{
  "n_head": 1,
  "head_dim": 64,
  "activation": "swiglu",
  "norm_place": "pre",
  "tie_embeddings": true,
  "lr_mult_qkv": 0.7,
  "beta1": 0.95,
  "lr_head": 0.0112,
  "grad_clip": 1.0,
  "decay_shape": "linear",
  "final_lr_fraction": 0.0,
  "seq_len": 512,
  "dataset": "wikipedia_en"
}
Each number is 50 + 12 x the weight over its row's rms, rounded and kept within 0 to 99. Layers, rows and columns count from 0. The size before them is the row's rms in percent of the matrix's.

# layer 14 MLP gate, 192x64, rms 0.224, rows 155-191, columns 0-63
106:41 37 67 46 53 51 66 52 51 42 45 61 60 50 69 41 52 42 67 57 39 33 49 49 36 67 63 66 71 71 33 70 31 29 46 32 50 36 54 72 48 44 61 67 61 45 36 45 50 70 52 44 40 63 57 45 61 53 51 34 44 36 44 66
099:42 53 38 50 34 50 69 55 39 37 62 43 46 43 48 54 71 55 71 58 46 27 47 37 23 34 32 57 37 65 42 48 53 63 67 42 41 49 31 56 51 55 59 62 47 62 52 37 41 25 42 40 61 45 50 28 40 41 52 55 74 44 66 38
101:63 54 77 32 52 56 54 41 61 43 57 54 64 43 60 51 42 53 50 45 52 58 51 48 64 43 36 39 76 70 21 26 40 37 49 43 53 74 52 52 28 45 70 44 68 63 52 40 48 58 54 54 47 68 73 50 45 47 46 55 71 41 42 54
095:38 44 73 52 69 55 53 54 69 37 47 47 44 57 44 45 49 53 54 67 67 23 55 40 31 58 63 58 51 28 47 42 59 63 52 42 57 78 51 42 35 39 40 48 41 44 30 65 42 63 43 53 75 36 60 53 48 47 70 51 74 38 47 49
096:44 53 31 59 29 31 65 70 59 56 43 56 48 45 50 60 54 60 67 46 54 27 59 63 43 52 53 49 57 51 46 42 52 55 43 32 73 75 52 59 41 22 39 52 62 59 48 57 70 34 35 44 32 59 62 69 36 44 52 59 38 45 46 64
094:45 35 66 43 34 27 47 60 58 60 59 56 66 45 44 73 42 71 40 64 46 42 59 33 45 57 48 52 40 58 56 33 44 40 31 30 36 60 38 39 32 52 48 43 48 41 54 60 57 54 40 49 54 50 21 49 44 65 47 21 54 68 64 36
110:38 32 56 41 45 46 40 59 43 49 50 50 61 43 37 57 55 45 58 52 51 60 22 43 40 69 64 51 33 42 56 63 42 50 68 72 60 47 46 86 57 48 62 58 47 42 47 49 60 36 67 48 43 43 24 40 49 38 33 31 54 53 71 31
098:64 54 47 56 51 67 59 43 51 27 65 53 42 30 57 61 76 41 42 55 38 50 58 51 54 48 72 53 56 46 47 66 52 42 34 63 47 69 41 28 50 43 34 53 64 48 56 55 52 57 58 37 66 64 41 39 64 18 55 40 64 73 51 67
107:51 43 59 66 37 57 58 61 36 70 52 37 45 59 54 45 39 52 29 42 27 26 46 50 68 29 62 45 34 34 59 42 52 56 53 40 51 55 46 31 15 53 50 29 43 49 34 46 38 50 57 67 53 46 65 59 33 48 64 44 59 57 53 62
098:65 50 44 40 37 42 61 41 52 59 60 70 52 44 44 55 45 47 50 51 54 67 49 17 41 68 53 35 42 72 43 51 67 31 66 51 71 41 49 40 67 36 47 49 64 61 38 75 52 43 73 45 51 39 60 59 48 57 59 62 28 66 42 43
095:53 41 38 36 45 51 69 41 54 48 64 53 42 70 41 76 45 32 39 69 28 35 48 42 36 43 48 76 55 45 58 50 54 43 58 41 58 57 64 47 53 50 40 26 64 51 44 47 48 61 40 32 25 47 44 36 50 47 33 35 35 30 58 61
099:86 47 43 49 60 32 37 63 54 32 54 51 48 49 47 50 57 49 54 54 37 41 58 20 38 31 28 54 52 41 53 39 50 48 38 43 65 71 45 54 36 35 46 61 61 63 39 49 60 44 57 36 35 38 67 58 57 55 36 48 38 78 47 49
104:57 54 63 70 41 45 59 79 59 42 24 54 24 48 41 58 69 54 51 72 39 51 60 47 40 45 39 43 41 45 45 49 48 51 19 31 45 54 34 59 47 72 42 53 44 50 53 48 60 48 46 39 45 62 60 35 60 40 47 43 75 56 65 61
104:49 21 63 36 50 62 46 58 46 46 40 51 17 42 48 34 56 39 60 53 82 43 55 52 57 56 54 44 65 44 56 58 32 37 50 54 58 57 63 63 56 48 67 56 39 45 69 48 25 63 40 44 39 57 59 53 60 56 46 29 56 32 45 33
090:67 36 58 44 41 32 25 45 52 48 35 52 34 56 45 61 60 63 54 62 73 42 54 32 37 43 40 51 53 49 26 55 50 47 20 37 56 31 64 63 63 63 51 47 40 50 37 62 29 46 60 30 40 51 63 57 48 38 46 36 57 38 45 38
097:49 58 58 44 53 41 49 42 40 47 43 51 44 54 46 50 61 62 36 59 37 34 41 66 42 71 68 33 50 38 46 55 59 60 54 68 39 79 55 34 43 48 74 53 65 65 36 56 45 72 40 49 47 67 60 46 56 50 33 39 50 26 40 22
113:57 36 51 60 65 28 38 45 48 47 50 55 43 44 42 68 39 53 62 62 37 62 58 41 53 29 53 33 53 56 46 62 34 72 42 55 49 42 62 69 64 41 73 50 47 68 56 75 43 57 44 66 33 61 60 60 42 56 55 25 50 59 26 44
089:50 47 49 65 56 47 68 52 60 62 50 85 72 39 48 63 41 64 51 54 50 44 30 37 50 49 32 26 36 35 36 31 53 46 48 54 45 53 30 29 46 45 54 64 37 41 73 43 50 44 58 45 67 52 52 69 46 37 63 50 42 37 61 56
099:38 27 60 55 36 57 31 43 41 24 61 53 46 52 47 46 48 73 50 49 49 51 47 43 49 63 62 44 25 40 55 40 50 58 62 74 52 65 31 52 47 54 57 67 47 68 45 59 77 33 48 61 60 43 48 40 55 36 27 50 51 52 34 70
104:47 56 87 36 42 43 56 58 73 63 40 44 44 59 55 60 68 58 67 29 46 60 42 63 70 67 32 58 34 49 48 48 48 60 43 35 60 39 45 51 50 47 51 50 53 44 44 66 53 56 74 20 57 44 67 63 39 45 38 57 62 51 49 48
100:42 47 45 59 48 32 41 73 38 58 34 54 47 59 38 42 55 41 49 63 51 39 72 44 40 61 44 33 47 58 47 57 17 31 44 53 37 59 48 53 50 68 48 61 49 30 52 62 50 49 64 72 62 50 41 69 50 33 31 29 66 65 51 61
103:37 63 62 50 55 39 48 55 46 33 43 34 68 36 62 51 37 46 70 60 82 30 38 56 77 33 51 42 44 46 59 38 37 41 49 59 59 65 56 57 47 48 63 42 50 54 43 32 68 44 55 34 43 22 47 67 59 42 57 57 44 40 42 56
107:79 31 76 51 41 70 48 54 65 47 65 41 30 52 70 55 76 50 39 51 40 37 52 48 42 62 48 61 48 32 79 45 63 55 28 55 59 60 46 64 59 46 44 57 57 51 37 58 64 50 62 54 49 57 45 60 53 46 57 63 65 48 34 43
095:47 51 40 30 42 51 29 57 64 59 44 43 51 62 47 41 62 29 56 59 59 33 38 63 55 45 40 58 72 67 34 54 51 62 54 32 39 68 32 45 29 61 36 39 52 49 69 70 68 48 66 48 68 60 47 31 44 43 51 46 53 32 40 60
099:34 47 51 50 41 39 42 68 49 55 47 66 31 65 30 58 63 54 54 36 40 37 33 49 56 44 30 18 59 40 50 38 58 35 36 57 50 52 57 35 39 41 40 61 66 46 30 76 63 41 40 68 55 47 47 43 27 44 47 62 54 57 45 53
094:56 57 42 21 39 45 63 62 32 36 41 42 51 35 54 46 46 48 74 60 37 61 55 41 57 63 40 33 38 33 55 37 63 47 66 57 54 65 35 66 43 48 24 42 36 63 41 57 45 38 65 57 59 65 53 49 34 42 65 72 42 49 41 55
089:44 47 79 54 47 30 28 47 54 35 48 42 59 48 68 38 50 64 44 40 52 63 41 56 42 40 55 60 64 47 45 58 48 60 61 59 29 53 51 71 56 33 56 41 47 70 70 35 33 39 75 46 60 24 47 47 55 49 71 53 63 61 41 44
094:52 48 51 63 72 55 45 56 58 41 49 50 39 49 40 67 30 46 47 55 58 60 56 41 51 49 48 57 33 60 50 35 57 61 47 57 53 67 29 80 38 46 48 62 55 64 31 33 44 38 62 45 60 34 33 30 46 42 66 65 80 46 44 70
105:42 33 55 33 36 56 59 72 67 50 50 49 47 53 52 62 65 72 63 39 65 65 53 70 43 53 31 52 39 62 60 61 49 62 30 59 23 38 53 60 64 48 69 42 54 57 35 41 57 39 62 33 35 48 52 35 58 59 63 46 60 68 42 48
103:63 28 61 34 64 43 43 74 54 50 72 54 66 49 52 42 54 49 38 54 43 50 48 48 55 73 62 42 59 48 20 72 50 24 63 42 45 58 65 62 47 34 60 43 35 37 58 61 50 47 43 41 60 60 60 52 41 46 41 61 48 21 42 53
102:75 23 39 52 58 49 46 62 66 45 47 50 25 54 65 69 33 35 46 64 50 46 67 43 36 58 50 43 55 40 67 60 50 67 44 48 68 62 66 46 42 47 51 44 39 45 42 36 60 51 61 57 37 44 56 28 58 60 69 25 60 36 52 52
109:58 33 41 48 61 46 46 49 26 47 35 62 53 40 19 63 52 46 48 36 38 66 21 37 41 34 48 44 54 46 59 64 57 53 40 28 66 61 27 44 40 57 53 40 42 49 55 65 47 43 39 56 42 31 67 54 58 64 47 44 71 58 50 64
094:60 51 49 45 24 52 61 46 55 21 45 36 33 63 36 44 62 35 63 53 33 62 51 35 49 30 52 53 59 78 49 35 57 42 55 47 49 38 41 56 52 57 51 60 53 48 33 46 42 62 48 72 21 68 37 39 67 62 39 45 50 50 57 40
093:27 35 47 63 58 58 40 52 57 57 53 62 48 65 42 50 28 68 71 46 34 44 43 41 47 69 42 52 54 52 55 30 41 46 39 50 42 38 48 49 61 31 61 35 53 44 31 61 45 56 87 71 52 47 34 46 47 39 46 46 39 38 25 49
103:36 26 62 58 57 28 61 67 58 59 51 57 74 54 38 52 53 62 46 15 39 52 75 49 61 61 32 40 56 49 45 41 55 31 44 49 46 62 53 33 43 68 65 68 54 45 49 48 53 60 49 40 58 62 56 51 79 49 54 39 53 44 52 61
097:25 59 38 39 51 73 32 44 40 36 41 41 57 46 51 69 47 43 62 49 53 54 51 57 57 36 31 43 47 43 42 55 32 73 57 25 48 26 38 59 52 50 53 46 54 55 50 55 44 61 59 40 71 13 44 48 58 49 65 52 34 61 44 47
097:37 37 51 32 34 43 69 58 40 42 50 50 71 41 65 48 30 42 82 62 66 61 54 57 49 56 59 31 45 60 45 49 65 35 46 57 56 71 60 38 38 58 68 49 42 48 53 62 43 48 36 62 50 60 57 56 29 25 54 49 61 62 40 65
# layer 14 MLP up, 192x64, rms 0.23, rows 155-190, columns 0-63
113:69 49 60 37 57 39 79 67 38 58 63 35 73 25 52 46 51 34 41 58 46 47 55 39 48 74 61 38 51 57 55 52 49 41 77 47 36 43 66 47 52 48 41 54 38 49 51 39 46 48 59 41 35 47 54 23 46 69 36 34 46 68 56 53
090:48 43 85 45 66 35 72 36 37 43 66 30 53 31 60 58 41 41 49 46 46 41 71 47 60 40 44 66 49 45 49 48 54 62 55 41 47 51 39 52 54 47 47 53 32 20 70 39 43 50 52 46 60 79 54 63 48 39 48 57 38 57 64 37
098:35 48 58 38 58 68 52 60 51 51 33 49 50 65 55 58 51 45 50 69 66 44 61 27 53 34 45 58 54 16 69 27 56 61 52 62 53 52 32 64 26 52 41 51 53 56 28 54 55 35 42 53 55 46 52 41 42 72 53 40 54 62 26 45
118:61 33 43 53 38 62 37 47 55 62 60 45 49 57 56 49 53 40 52 51 55 59 51 56 51 67 50 35 63 53 45 81 52 29 70 41 42 46 65 71 32 36 55 45 49 63 66 51 37 38 65 42 66 60 68 54 74 51 37 34 37 42 76 58
101:35 49 35 45 44 36 25 24 38 43 50 22 36 39 52 68 40 34 56 62 32 60 59 38 42 51 51 46 61 37 46 39 62 52 58 47 47 45 46 69 49 27 46 49 67 56 64 45 67 55 52 67 34 63 45 63 38 36 39 53 47 64 52 63
100:51 45 48 52 55 27 38 55 55 50 62 51 51 47 62 43 37 76 50 21 40 50 59 45 44 53 37 74 54 54 47 30 59 19 44 40 68 43 55 56 47 59 62 48 50 34 42 52 49 63 30 44 63 54 38 41 52 38 70 38 46 61 44 20
102:60 52 49 42 40 29 60 68 58 48 51 47 84 67 61 53 21 58 48 48 51 47 52 60 52 42 30 48 52 43 62 55 47 19 42 60 58 62 42 34 36 54 64 36 53 51 42 43 34 42 25 50 45 44 42 49 57 53 62 66 61 36 54 30
104:49 56 26 49 36 63 69 56 38 52 42 65 56 40 39 58 75 51 49 57 58 41 42 52 51 43 33 47 29 55 42 40 72 49 26 56 46 41 54 25 58 29 55 57 63 42 51 65 33 49 48 70 49 84 53 61 55 42 36 54 47 53 60 55
093:72 42 48 52 77 43 50 60 66 49 15 43 45 47 53 52 52 46 47 43 58 49 58 45 64 54 37 44 60 41 56 51 32 67 44 53 47 72 68 35 44 64 56 68 47 62 49 54 25 43 33 60 26 43 48 50 60 71 43 57 49 44 39 31
109:58 42 59 49 33 57 61 51 50 76 35 62 43 59 58 81 55 66 64 37 39 49 39 43 39 44 46 73 32 45 60 65 47 70 61 61 62 57 63 52 67 39 46 32 44 37 55 37 39 52 55 47 56 64 52 57 54 44 56 60 40 44 40 18
099:66 43 59 46 38 63 35 74 38 49 45 45 60 68 44 55 36 60 42 57 21 57 47 39 46 52 58 41 54 35 56 52 72 46 40 40 66 26 61 55 57 58 70 50 33 66 55 50 55 65 56 51 61 32 55 58 48 71 46 44 51 52 29 74
122:58 67 52 59 51 61 19 50 50 48 40 59 56 30 32 45 45 43 80 62 77 52 49 37 51 68 52 58 68 36 42 44 53 49 60 44 37 61 40 53 54 39 48 52 44 40 65 40 53 52 50 30 59 39 53 45 73 45 50 60 40 76 30 48
102:56 39 62 58 59 31 28 47 59 68 52 71 35 55 67 36 49 67 36 49 49 46 63 40 68 44 43 49 53 59 36 50 51 41 52 61 53 64 70 42 56 59 64 35 23 32 49 54 59 42 41 82 44 52 51 59 48 51 53 46 35 50 27 65
094:43 55 50 48 54 56 17 54 42 28 37 37 44 60 51 48 59 39 45 40 62 32 35 59 52 73 41 40 73 58 58 59 56 49 48 57 41 50 40 47 65 56 55 39 43 52 54 65 62 39 38 43 63 36 38 84 60 70 53 62 40 46 65 32
093:38 46 57 68 49 64 49 61 41 63 46 51 56 55 62 42 35 44 57 59 44 37 31 44 49 51 43 65 69 56 57 27 24 59 41 57 33 51 75 41 47 63 66 59 25 40 42 58 32 33 35 40 29 50 69 43 64 52 46 55 44 39 47 37
088:50 58 51 47 27 71 42 40 53 62 64 46 45 70 52 67 82 52 48 55 70 37 55 62 55 64 43 38 71 55 30 51 44 45 68 64 49 37 68 39 47 58 62 57 55 73 39 59 46 39 31 67 68 51 58 62 56 47 56 49 55 46 64 40
097:52 41 58 66 62 46 47 55 79 64 46 24 58 53 42 63 36 48 40 51 60 39 30 63 40 43 47 53 53 60 42 59 21 35 60 30 58 57 48 48 51 51 66 66 69 69 47 52 39 69 52 46 51 53 72 37 58 58 39 51 46 52 67 71
087:65 37 65 47 86 36 60 35 59 35 54 51 48 69 46 46 30 56 49 48 32 44 50 67 44 46 45 42 52 45 58 73 37 48 45 40 46 63 75 55 51 76 52 57 49 30 51 52 32 57 39 42 53 63 47 70 58 47 41 44 46 50 43 73
100:42 41 49 55 40 71 42 65 40 44 50 47 41 50 27 65 39 65 33 52 67 64 56 36 50 53 61 30 33 40 58 53 35 55 53 51 38 56 31 26 57 62 28 66 57 54 73 58 58 34 50 74 66 35 57 51 60 44 48 53 46 57 69 54
109:51 57 60 39 52 45 42 52 68 71 40 67 58 48 44 34 46 35 66 35 63 66 51 41 71 55 61 61 34 55 72 60 53 65 65 39 41 59 56 51 49 41 59 55 12 58 59 39 54 38 73 40 48 53 64 54 57 58 52 55 27 41 62 51
088:32 57 43 63 46 32 54 44 66 65 61 45 64 54 51 59 57 28 55 40 61 43 67 20 49 33 55 57 25 55 45 60 45 57 62 31 59 58 46 38 65 45 29 54 83 55 57 61 58 48 50 51 64 40 40 43 53 45 39 64 37 48 55 34
110:67 53 79 37 49 54 60 64 46 49 48 39 40 54 56 42 33 65 59 24 41 57 51 29 71 51 54 54 49 51 59 45 38 46 64 84 39 65 49 41 59 39 56 46 47 51 50 43 42 38 56 61 62 22 37 57 53 50 53 62 64 45 30 35
104:69 33 58 45 68 56 57 80 72 48 50 64 61 50 45 37 58 55 33 39 26 39 51 47 53 61 47 50 47 38 53 47 27 59 40 37 60 47 36 47 44 33 47 45 52 52 72 26 49 38 70 50 68 57 53 54 57 54 35 68 48 60 65 61
098:45 45 54 55 49 53 69 50 46 42 57 16 51 40 47 60 40 45 46 55 55 58 74 51 46 63 66 36 37 39 70 46 51 54 65 55 70 34 57 57 50 43 57 29 56 67 31 39 39 40 58 49 53 13 44 61 46 72 47 61 45 62 44 40
093:69 67 49 41 54 58 35 47 45 48 67 35 17 74 43 55 35 37 50 51 55 30 35 38 65 41 44 41 64 39 71 63 51 33 39 40 58 42 30 37 68 46 59 50 60 43 56 48 45 48 44 62 50 54 32 50 42 57 41 33 64 40 63 41
099:56 58 83 32 52 60 50 47 57 55 38 57 51 79 78 44 50 60 27 55 62 61 68 50 52 51 45 47 43 55 53 63 56 40 46 52 63 31 60 51 47 54 50 47 39 48 33 32 60 47 53 46 49 39 60 33 53 65 36 13 50 52 47 34
093:50 55 59 34 34 42 47 49 50 59 50 51 55 62 38 67 72 50 49 51 54 49 52 49 40 58 61 56 48 28 48 52 40 77 31 31 59 57 15 70 60 51 55 46 43 85 44 58 57 69 58 56 54 31 49 44 54 52 61 66 59 40 41 45
113:33 39 51 53 52 55 44 45 37 41 51 29 57 58 59 39 52 56 53 61 46 42 53 68 38 37 73 34 47 47 54 25 40 55 34 25 41 49 50 56 21 64 55 28 59 52 57 63 47 73 54 42 66 41 45 33 44 58 55 52 37 32 64 68
088:35 56 61 18 53 53 45 59 46 59 60 46 44 41 38 45 60 36 81 49 52 57 42 53 44 58 39 45 41 47 49 59 61 27 31 72 42 47 69 36 54 37 54 43 37 39 54 54 81 36 31 57 45 52 65 51 63 65 46 60 63 41 63 54
130:60 47 56 51 29 40 65 46 43 50 54 57 53 38 58 38 65 54 43 45 04 39 50 59 46 46 39 78 51 79 68 52 34 48 51 63 58 58 46 48 64 59 52 64 61 62 40 63 58 59 37 63 50 50 34 56 56 62 50 33 50 38 44 46
099:36 61 45 39 42 29 39 69 44 38 61 59 39 63 56 54 41 56 62 46 41 43 50 44 66 48 67 52 52 39 45 61 35 36 53 41 68 52 35 35 71 63 35 70 39 52 52 58 74 59 27 45 82 55 40 58 50 48 48 56 66 42 37 45
119:49 40 24 42 71 52 42 49 66 46 62 49 53 47 43 58 61 70 73 39 52 45 51 47 61 61 44 50 59 40 42 31 63 37 46 39 48 60 36 48 62 52 47 46 48 11 55 42 43 47 62 52 59 35 41 41 39 39 33 68 59 62 23 35
089:45 65 51 41 34 50 53 58 44 43 45 29 40 57 49 40 32 64 46 50 50 64 57 48 44 60 70 62 54 37 54 47 39 39 48 42 63 38 26 53 61 62 51 49 47 66 63 66 54 25 65 60 68 45 75 26 55 63 71 23 55 44 45 44
089:41 49 47 52 30 61 45 44 37 54 65 53 50 60 46 48 45 47 45 37 58 65 53 48 39 80 65 42 46 47 20 55 29 38 40 41 42 49 72 45 56 26 61 54 72 42 46 20 54 56 61 47 64 39 55 55 40 60 53 34 53 63 37 69
097:45 40 43 71 46 27 60 52 49 53 38 55 61 39 49 43 35 67 80 64 52 50 32 65 50 55 56 66 63 45 44 39 44 56 40 60 77 53 47 46 25 51 58 40 55 65 68 49 45 65 66 56 50 66 35 60 61 59 67 52 34 63 41 59
087:71 38 49 59 37 42 47 61 41 56 37 61 58 49 51 54 42 57 31 48 63 63 63 49 30 24 28 30 43 53 47 53 27 66 68 58 55 57 31 50 38 55 58 55 70 57 40 51 39 45 60 52 69 48 59 78 55 42 70 45 57 58 45 43
# layer 14 MLP down (transposed), 192x64, rms 0.219, rows 155-190, columns 0-63
112:77 57 43 45 37 48 83 40 62 65 69 50 49 51 58 71 33 51 66 54 42 45 35 50 56 65 86 61 54 59 36 57 57 40 48 50 48 48 45 35 48 52 43 72 38 49 47 37 45 54 58 53 46 74 59 36 47 67 58 52 56 45 49 65
103:48 64 39 41 42 57 48 51 41 54 56 41 43 37 46 46 87 46 62 66 43 42 49 67 35 24 23 46 36 74 46 27 47 61 68 48 54 61 34 44 46 58 63 53 60 45 65 46 45 28 51 40 53 44 60 48 37 57 45 50 75 50 51 49
104:32 50 24 41 52 49 33 50 55 39 45 54 51 64 45 49 70 61 41 57 61 45 46 57 42 45 50 40 52 38 62 33 60 71 23 27 44 53 62 53 45 67 53 82 51 34 62 55 45 74 46 54 44 33 41 29 52 53 68 48 56 47 37 53
109:57 45 46 26 55 56 58 63 65 61 41 41 65 50 58 57 58 46 55 83 31 44 43 60 42 48 68 51 54 59 58 63 53 26 37 33 46 57 50 40 47 54 43 54 43 48 57 38 41 34 36 44 69 50 41 61 43 40 26 30 56 18 58 56
103:57 65 32 58 44 59 44 61 48 57 49 52 53 52 49 58 50 47 69 71 46 38 45 64 55 56 39 44 56 49 50 40 55 71 63 36 56 63 36 70 33 29 53 47 76 52 47 60 50 46 29 36 36 65 58 86 49 61 42 71 35 58 56 48
101:59 62 36 34 55 43 51 51 39 56 41 65 48 59 27 52 40 54 46 68 46 47 76 56 70 58 34 37 35 50 51 50 35 47 35 50 78 44 43 55 55 55 44 47 46 60 40 51 37 52 65 61 38 25 36 43 43 62 69 60 38 70 73 37
100:27 53 57 29 51 60 48 61 55 46 63 46 62 41 34 73 26 43 43 72 41 57 49 22 48 60 52 44 63 55 31 60 44 53 52 65 71 45 32 66 52 61 50 27 55 54 62 62 61 52 62 66 53 42 43 41 36 51 40 52 46 60 66 61
108:49 43 36 52 53 75 50 31 29 63 45 57 69 42 43 51 53 46 48 76 61 41 52 67 36 52 45 49 51 68 72 40 63 54 55 63 59 36 51 59 53 38 42 35 76 35 38 75 61 58 40 67 53 66 56 49 39 51 35 49 46 32 46 41
098:55 48 40 60 81 35 49 34 47 33 70 60 41 33 50 45 56 29 52 33 65 50 48 38 36 69 42 41 44 57 44 51 63 33 31 52 38 48 38 61 76 47 53 70 43 61 57 56 49 57 36 37 66 55 50 58 47 53 74 62 46 47 66 39
106:31 50 60 44 41 32 82 49 49 51 17 59 43 41 51 57 49 55 59 19 51 48 36 39 42 50 35 54 33 46 57 45 38 68 47 36 47 47 62 34 73 46 49 43 55 54 56 41 60 40 83 47 38 50 43 56 57 55 42 60 51 46 46 35
099:43 38 72 26 53 63 48 81 27 49 60 45 83 52 71 57 30 68 46 41 46 63 33 43 56 63 50 61 60 45 57 56 48 40 50 41 44 52 49 45 51 59 67 58 41 41 36 48 56 47 49 48 71 57 38 52 70 53 51 60 54 38 40 65
120:74 44 63 36 54 66 48 60 71 58 53 54 53 37 49 40 33 48 51 53 59 52 54 32 41 54 58 72 58 43 57 76 67 54 35 61 41 50 33 63 41 39 54 65 39 51 70 60 46 44 54 48 69 45 69 47 58 50 64 64 45 69 21 46
105:43 66 47 22 25 51 53 60 59 40 26 35 46 73 28 72 40 52 54 55 46 72 69 47 54 51 56 40 72 40 50 61 39 65 66 34 52 55 53 43 44 52 30 52 59 51 43 40 38 50 54 40 52 42 25 46 48 51 46 58 61 60 46 39
103:46 69 48 50 51 29 54 35 61 37 53 53 52 30 25 49 61 62 38 33 51 69 52 45 40 45 57 42 54 54 39 68 53 44 49 48 60 30 51 70 45 46 39 40 55 36 52 53 48 65 66 64 49 52 57 16 53 45 72 75 35 47 67 61
092:37 56 41 30 50 58 47 43 39 54 37 59 52 61 49 41 48 45 32 51 21 48 44 74 50 55 57 35 42 62 53 37 30 57 76 50 24 55 64 37 42 42 43 62 63 54 42 55 55 70 50 58 41 40 31 55 63 82 62 48 39 59 46 54
095:68 66 36 58 40 37 42 60 59 48 52 48 57 56 33 67 55 40 54 43 60 74 46 26 53 46 47 56 65 81 48 66 57 38 52 42 55 49 63 69 46 50 36 43 57 44 68 29 34 33 66 41 51 34 45 48 51 53 67 62 43 63 64 68
098:40 38 47 55 52 50 39 53 45 49 50 26 41 44 62 50 52 39 32 50 51 47 41 51 45 53 77 34 73 55 52 54 72 51 70 53 48 51 26 64 39 67 59 50 55 34 67 21 56 46 44 61 34 38 57 60 60 62 71 49 62 66 61 69
104:39 47 29 44 78 59 39 73 55 54 41 61 44 56 35 31 47 56 60 39 69 45 31 37 45 39 39 21 55 55 68 77 60 48 37 63 37 65 53 71 44 51 37 37 46 41 55 37 50 60 61 38 58 53 61 47 51 36 52 40 53 47 54 50
092:59 43 38 63 35 42 44 59 50 62 50 53 63 42 57 81 47 50 43 61 76 53 71 37 54 43 40 45 55 69 49 51 34 54 45 51 40 49 56 59 51 54 23 43 80 45 51 32 27 44 63 40 36 51 52 40 62 46 71 61 46 49 71 47
102:63 48 27 48 67 69 29 37 45 56 55 39 25 55 50 63 30 31 58 70 55 46 56 59 44 45 45 42 51 74 40 46 48 34 51 34 62 71 56 40 37 60 61 37 34 63 55 34 50 55 37 54 59 32 36 40 57 56 50 46 40 57 53 33
093:50 37 54 61 40 42 44 43 47 49 41 48 47 35 52 50 54 41 47 48 73 38 66 70 37 69 74 48 32 48 42 79 24 35 67 70 33 56 53 51 65 34 35 33 55 55 53 35 38 55 38 62 56 41 48 57 49 48 43 42 65 47 38 65
110:69 42 66 67 29 38 57 48 52 31 52 46 36 56 46 40 30 52 57 38 49 62 46 32 62 53 52 30 59 52 51 39 41 37 45 60 42 46 44 49 60 45 54 41 56 47 79 66 36 27 51 33 64 48 61 72 52 54 36 53 48 51 33 20
095:66 42 44 50 30 59 31 35 58 53 61 40 46 53 58 41 66 28 53 33 30 40 57 41 37 37 42 41 57 39 47 26 42 44 30 54 65 71 27 64 33 42 63 49 46 67 64 63 50 47 36 56 59 39 49 41 64 37 57 55 47 44 66 47
087:44 52 51 42 67 74 45 76 69 60 41 53 51 64 43 37 58 62 42 61 52 38 32 53 49 37 48 52 72 57 56 46 60 55 51 44 30 56 37 42 44 47 38 64 47 48 69 42 64 45 70 49 49 50 55 69 51 53 52 13 71 31 46 54
096:70 34 53 54 59 51 55 38 47 78 50 34 42 32 43 50 38 35 44 48 60 47 46 66 44 59 76 80 55 62 45 68 50 58 48 55 22 50 52 46 42 51 35 43 32 61 51 51 42 39 41 33 53 31 55 27 53 60 66 46 38 42 51 41
094:45 50 50 58 49 29 40 50 64 65 17 63 55 57 52 61 78 69 53 42 45 37 50 72 56 58 30 59 57 51 52 45 36 57 50 48 41 51 58 50 43 56 40 74 54 39 33 39 53 44 66 62 70 17 56 37 62 52 49 52 57 54 55 61
087:29 57 57 58 70 58 60 40 26 71 38 52 53 53 58 58 61 26 62 59 70 59 49 43 40 45 35 36 58 54 51 47 51 61 53 49 63 61 51 54 47 42 38 46 55 29 38 70 60 56 52 59 32 76 39 43 18 56 56 48 41 45 56 66
103:52 63 51 66 49 47 41 53 66 62 29 52 57 59 69 60 26 47 50 41 71 44 67 61 34 34 64 47 78 58 47 62 48 61 49 40 46 55 48 58 35 34 37 40 41 61 42 28 68 64 56 41 54 46 37 23 35 43 43 58 41 60 49 47
092:66 61 40 68 41 18 29 41 44 30 37 59 45 56 49 53 31 52 35 39 57 49 56 47 62 54 61 57 66 57 36 45 37 39 51 32 53 58 51 42 47 36 40 41 62 68 55 54 24 60 57 38 54 34 36 53 33 35 43 49 33 45 43 33
109:62 38 56 66 41 37 58 47 53 41 75 23 54 47 60 62 39 58 61 50 36 44 60 38 49 58 44 70 59 71 34 37 43 40 49 52 61 57 35 71 75 49 53 52 49 59 49 60 47 75 57 81 50 48 54 40 53 66 55 38 52 42 33 46
107:67 46 60 56 70 37 57 67 50 67 76 42 37 40 57 48 55 22 66 34 50 44 67 64 42 36 44 61 42 64 49 42 45 43 43 41 49 49 49 33 55 62 74 27 21 63 60 36 63 46 58 58 43 40 46 48 61 43 44 49 51 64 46 45
108:61 30 44 72 47 59 57 58 30 58 50 52 70 30 58 66 67 35 44 38 47 52 27 55 44 46 32 36 49 30 64 39 33 48 63 49 65 74 33 41 33 62 52 54 51 42 59 40 52 38 53 51 39 37 56 58 61 57 51 59 64 47 29 56
105:37 43 34 68 63 53 42 59 42 74 52 77 54 45 42 45 39 52 47 67 69 35 63 72 47 34 34 51 47 45 51 71 44 42 53 54 41 64 52 59 33 35 54 50 46 54 65 38 52 64 45 25 64 43 63 71 40 49 52 62 35 46 68 49
091:64 43 46 58 56 61 23 56 55 53 71 32 45 63 68 49 37 40 60 64 61 51 45 56 67 41 53 29 45 56 29 51 24 68 53 42 50 65 53 58 28 49 38 36 50 35 58 30 57 29 41 45 49 55 52 61 58 54 63 51 28 51 48 62
099:50 26 47 52 48 44 31 52 53 58 60 42 63 69 38 46 43 43 46 41 38 37 71 55 62 68 46 25 61 48 51 47 54 38 71 51 65 59 55 22 66 51 46 53 41 39 44 28 54 35 32 48 50 40 47 34 72 68 57 60 37 46 45 33
088:54 37 60 55 54 61 61 32 29 59 83 39 68 43 60 66 57 54 48 65 61 64 51 60 46 54 67 51 35 56 42 58 45 50 66 66 54 37 38 74 38 64 46 58 49 25 52 47 60 52 61 66 49 62 49 29 58 43 67 33 43 41 44 54